Part of a small language model's weights: 5 heads of 32 (1 for keys and values), 5.42M parameters.
Each number is 500 + 50 x the weight over its row's rms, rounded and kept within 0 to 999. Layers, rows and columns count from 0. Numbers have three digits each. The size before them is the row's rms in percent of the matrix's.

# down: layer 12 MLP down (transposed), 448x160, rms 0.128, rows 406-447, columns 80-119
# gate: layer 12 MLP gate, 448x160, rms 0.133, rows 407-447, columns 80-119
# up: layer 12 MLP up, 448x160, rms 0.131, rows 407-447, columns 80-119
down406 100:578531584443629522478499505595442484489575520479483488461509645493526437514471622499377489550604586456617409567497533489
gate407 101:510544527490508465586531481451483460501423400496462482542425524470538582476467569479396473485487438434457481469547489568
up407 104:532565454497543425575532471508560540483357528395530494592510453530429544471491560526483473421481534443516503537459484471
down407 104:468501463548682537444513422481419497510496509518492525486470482432504471535493480438456502477420491540522520602539486431
gate408 103:506510463465552518469574501469475547572472495550509536508541476432497569478559475479555502478520579544454628423647578536
up408 105:473545479519478527469557513499462540522527491588495517512544510415447502475546563496479435519563516512479528489525496459
down408 096:539509432544464521495452507622585400503504478493485538511467513562559526487489458512461565483483577470479383422457515338
gate409 104:565553479514491451535439466414501364487507502463545403529521602612563536520486545512545481576469480585554524467481505623
up409 105:539486449390582505513440506489596490557523473495564391482563534513627500536476510459554504476553541548598553492515585545
down409 102:519450631550495496561580546637547462469485437415488559501559485422467488485480472438521516441472496462604534520600453572
gate410 098:443556462457483449411475511393472590398514468514658472394512495475485370558458479563535470502527484460427477436436507503
up410 108:531549486591448474499480467446432436472465572459418529475484349531501466548430596553536411468518530474517577476435538464
down410 110:458498516507431463508485525486498484504582583469512469502429613476450493510485496506596504506390519476529539439514519577
gate411 102:522509493448511530451579443471441461466449579570423532510438518505342591498514558461524555605438481549526521470568432516
up411 105:462502497594500460506575547483493519524446508547473542429528554537504501478504460550546519579486489558501465551546535477
down411 105:474590471530505411600620481533466577476442550410397460543474608527464437494591516473519539507504457535531380527481572444
gate412 095:545560541431419425529489506481474480580446502514480428551478441545425564441447543546487596458591528597519531479479592528
up412 100:547338503610504522459448589532533426522439520509469538479496485534526525428512524517527527519614509399546487494417516466
down412 102:582475494505568467418535502395542520461550441574558558486577456484496455547536538428484575617558481489476530580511478494
gate413 095:550497552486517484462532467417543472540490471490418510534490631431542587490581591453542476451585471450489540548547522606
up413 102:438625528542462455525556420540563516496501507546502526589508470422537564418634501522446548478486463491473515576620539428
down413 103:467535559519575434510562435584522449476464441539507506508470398445535447511421446516414449567467507500505443517490491401
gate414 102:594575490495530553479489442479507469464503589595484542519568551483469572487519522474543550418466439438458569585464447466
up414 102:512563495413487544520526457428474470545497509440441461532494494473496481491470435503580531477579469547477417440509566465
down414 102:542489512515605462561480530415493459475492577502503457485495506441458585481520571474466524478479548514502491508514455380
gate415 094:568555494538477526464456491482473549447445480510494468478464507554492475486572509486457431439397521443423570445473535476
up415 093:590403539489559468482397479452449507557525552429539523549604519497531545509535556461477520552558455564454485430467512554
down415 098:528568445497460495469390509344538596424512484485456395422501501603445480472550508455499455526495488482448528423464479494
gate416 087:537482434565502553498555525492527550396630432562453513512561508386516551535422552535527533451415520464483575526456473571
up416 088:496453441544516485516503499559491387449403419546519510528513433412438469477502493529510446575482560536492532574386515530
down416 090:446572556398543541511574450701551513505493518461598507516485480473509468348565514498499531430479513515509530639601542476
gate417 106:556491508539403599563493522467527508536512444392468460458534543468505556518482514557569487509520536499505527406551554487
up417 100:498498483661521529488485445499502485513501453455528383534474570553525521535513554482532436426559510507409523537461566566
down417 098:520479458489556400396537484537523527484537534517492521543501478498545489494439467462425522475564556551589551473567615531
gate418 103:504524619498441494497575517448488598510514476507512559520535440532432519560577550518485506415535410566516557433504458542
up418 105:497515507582513575551493484499548513482542483522507491460475575595545510413511502406451466454570512446590464509556539500
down418 105:538482443397440446512583458385402571484485627429519541492547455528540526395522487491476663454489506481554540539500444479
gate419 113:521532463522465398480497586429424568589527433578491596473454489540527464549543499513556460460523459475486461393593560584
up419 108:539511454506529479511509500543477544434579560498587433563560509560501522552489527558458510567464565512473513503541491563
down419 109:525542506488477457575601490464469545462531530517473580533516444479426501485451472534460453600407510557465557543512466468
gate420 101:447452530497437431476410576528510512491453399509600456553461551392492502532441549459511528527516482551465507514537474445
up420 094:479524459449379562480491626500560549423504486556556461458507391404476449575530494513492531517486465469503518531580461477
down420 096:698465481413508559560441546290476452524484511484582479506460533599512558469446454514441564496565538517511564416506593551
gate421 107:525511427533429553522482514495489564450399524398459471504543509561471468534427461551530525441554506461590527493482530502
up421 099:585485509380542520557513529483544530564528523380530491463519617490548437542516483492471524410454544490538532449551497543
down421 104:574485506520519488534499530628544464455429479563459443473486484537495459481456465533534531570496465607607474497424492499
gate422 094:618538531517496587519524542456416469473400472456460470484553512441508528503509488475423470478439520445502576493522525622
up422 105:474545602502417509488461447442407545506571521497465451444587474544516506515520464476535450517541569504413530471628512561
down422 106:558536517566464594484451415503469381418533458505484451439536451501491465540495530467487458481455538465525480447567473576
gate423 098:513458446532461409430471481491449500465553534486419433538494540497523456604533594475536605515507487459498524504537616604
up423 094:514471411520366421501582479524476579528546469590486543601431415507523482531562609555560558578488508519457562495410558469
down423 096:547542485488505472491529526640526517478553436358492485586531501530505449512500514482459395462512491499490474556535520512
gate424 112:557440480470532519472511485492533534512430532458496495551488525568402532467436546449532554470498484514540541483568562561
up424 110:488491471535495425410539496500548556459441510486413516518436494484494432440466425421527535427555562498466582475545569503
down424 106:544518496598528494558546485612451490491419534535421495553500498484533487590512500535594538568518513458537553458552396420
gate425 102:526515480427511449562470534503451451461508530502573502542444541552480473434545530543507534581568476488429509548447419512
up425 095:479533440516559528528513498485492515476490524552489449508476507481464458567537486419440622456472474501448358490489467528
down425 096:546467473530499459399490485551444469459482463538364483623421499494503543470479510527499500513512470434530550560458536536
gate426 106:491564579451534514524494465400527543482578515486459407491499634456572444510586500488525490519520505559519515508575547512
up426 102:560486456482513542483452547433615496584523549476435460435573483472476451498445475546575461594522554413462512520508539488
down426 100:611522510518547448506505487572478376429473542500463421449533511591507547425425494519550415474552511574451516464528449455
gate427 101:466509465513484404482567448450402538508437528517515473419497588468517416526506558466486542495468429525519537522483464522
up427 096:431452491520592450501490486465614434528503442438425424467557543483484507502470493516472444502402556446568509437489514597
down427 096:458512503550590505465452543469570535488533484525556516471449497573590400570449472594494474498485477505510481522492540525
gate428 097:550499400549474503505484511455561501543543516436537465455461470454566518550556544455386464560541545529451662522529536505
up428 095:473523455453567543485460516508518509336556470523534533611546491543489479526533485586533535519411441524467494443498553476
down428 091:495536542500545433384372496436440528489507488439544550554518546439429547529508523498525484427488467488653474436503466481
gate429 093:537515478571493541547399519479515456563459474498514450540462550514507484510497533525563507559556510491529576526508457532
up429 090:508430493468464511453445533473528462530493577510419464470531588478504462514514507527535504442471483501458483516597542591
down429 095:374582557462572511522450473494480516501496463545537428494492477477539489492479553459505432442488474442543505550557476584
gate430 096:524423432483460498476472533467441574561445440453479472436443497541472502523577494570454509458536403553482542437545433572
up430 098:522510612423534520518441410431578437485457560469490506504542478437459463496499548366475573607497534479458498435438501510
down430 100:570469511495471534376475417401434570488477428411527536499462468565549471505598492518524576403516524592461616514523452460
gate431 105:530539540534448483477466495438512516491616413491419516517590473493518460381524505469509453519479442559408508505496477482
up431 098:548453490450534448402508474442537451532531531462482563537436472457438451497502600447468541508555525509475530541468515418
down431 102:546536477522488618593423540481528558530494447576515406434490573484478437488628480466530526456616479477450496447629490491
gate432 097:519449639409561497491517452447415421502473522532492532554474475525544573542443554478542528511570459461447472496497492497
up432 098:462489544478503473585567534507475380534529466504521501476434528517517484482435535519521510516437465360553487516532423420
down432 101:568474547468520468561571515582561432490498547488534521513569464454556426463553571463452522455520505533592413555496563491
gate433 097:529453570555522472502442378461450511568458565560399412542515544490474567510528529531457535536507573499508529490548436588
up433 097:525547513502533456466505634464575445491571467467473542448507363626430521537560548553532527605468429536396543609546499546
down433 100:542483512475518505346431579438481527454538584501529519527472461482458574491461443513498466467529451503564478436577581523
gate434 102:484498465549491463495493492443503427444537492597480538555530476480428464497534523378512456543510488456447482546495510452
up434 102:501519450418529514395491493492500409494422430469460573488489488546468463442422578616549456519450512522467467537395471527
down434 097:393618537528461509451381486395487473546488520462411523487458574492491511494494510525421467540439547527508549457447443495
gate435 095:473503442434513431573587448491426648485531474493527494532565526481581549452503531422527439443440528495559535489556557415
up435 098:525593556550570574483474503511561494433479447474501530469561440509512527572490521552473597547579480531548514451441489548
down435 092:518499485454499553512378406265549405458452440522461506500444499448449501572567493560477589510574438512622489425525492556
gate436 098:503493545543420475413544515471440508556450504397433454441497495516521522417494538546546557411533584474432426426579641539
up436 098:537525449473516499519491470423516397467447496546544467522442521473574422547546495485489501461470525560518500411474498437
down436 102:472436488471487508571500493477396472476516524479501430438517413519477501626403433503455471540529474556548583516453479431
gate437 100:463511496444419410591591498451436433456489449460526505559414456483438602530395558455459410513433537476529505547466550532
up437 101:557539550548458479523420466510488436565545382411550581474518512475548538477471577426500502545484530537478588513516532531
down437 103:582496506536503410433430511433485474508451443487473518522421536549492551550464490526433476488531533425575524442479528620
gate438 101:493493557524484486474539500467424556498503610470544538501400514416455579452562557536514513487512445519541625424550556532
up438 105:521531487481580553504452477479471450445520471499445536562465595492552564449459478464420470460531480483464616559379489424
down438 102:573533529487462570474455557566400418521509389487514426533573548573520487509523629509579572464597472493497547569557497542
gate439 101:510551523552482449426459495462475562506509454493588526421476507471414473502541518383468451427485551518488495506633582500
up439 102:453535424484461409410504448580498498455592565560632524443501486470452461521519455557541473565480541439463486632491593434
down439 102:591506436494608510578550530429467423495509499415509416497501497564527537473455488549576547486569514500551494522448413506
gate440 096:615498481538472505459447467457576574538510581369483478587506500421378482441568527499465509512521516517503548429466403519
up440 108:490407433564552513576483469521477465559396551414580558532567536466458533461423496523502500506523577519460552574437529468
down440 111:453372427442437575530445496410530543528469538493490489543580472471505490426450434568468504538438450481445442505429550555
gate441 095:594496452488488440554539436501457492586458435554425556575411543455468555500507583475413548443434516555539576516451455454
up441 097:458570456484451526372418530508497545521592534526484547524479516479507528535415504553466556565463438484473538489511457537
down441 092:467470486442540525463334519396416460560543544458565494535503499574448458517444511568505513489492519403476503338500439437
gate442 096:416564453580436543518540517449393544495465529525468506597474485519410533514522537528585438530514554315548444447495429545
up442 094:432555476566604526632463425520490564468509522491617481534515474505526531420496575478567504456475536463575426440590462508
down442 094:395485499448553543509607564649524478531480515460476531469496425441471610511410446460575489521541481473463539515452495440
gate443 098:487497436519561454467492433518467487538417595479598524583469560587555505444577552547501509583494501480461466499447499481
up443 098:584501537403459536470405475504558454454461541504454433535479456503497486545445494501457465511505512540526444438409461526
down443 102:609448531495435524489528485361503487489565565553494572483469451485496435414496384513469591409450472530509497590523498508
gate444 100:496467577541499430442436453446469581513582454443519553415542528464460583479508454496497474523431430482448579474514480461
up444 109:420499510533517449551495514504523510401595398431517474423488521548494520426501492542479569445579479452458449528484514446
down444 105:556433477462512475573513500666465494508535483560463476571501565538575429517533519489495528503523524544524459446526450476
gate445 106:559441568547427592513490478405386499540497539575546439416510580458460637474542503481394532462511545536507448431518498571
up445 109:485578467504445512537586529496495606516553509506598418448660412548518403491513444477527492484405537596501500486559505545
down445 107:506479469574534431505411538600489605535519568419507365498432512497564495542425454514439467499490577518455476496460449491
gate446 108:600570552549510486505402496476511556561472508475552485435444564435545480525586497428426525564423449587479578430567487493
up446 105:496522388563574482451555552443558570430506537512538425491537435573464451482390585582535525595522584521587547442408477528
down446 103:526531469433442460543450511389587551578509519506586424550501425494608573423570479550537473541594488440475507573505464493
gate447 106:499569523576524496456457400479582520382500491469561459454547513506418557519522600448388445498547578517527480352519485485
up447 106:546536522522414504431502459531536536546599581515497542468531505547439453512533507473556569464526414488436524542495598577
down447 105:522550453473473503596427586398557477467527581471448483473478483475535535534433454456515494543466522556434462517571484553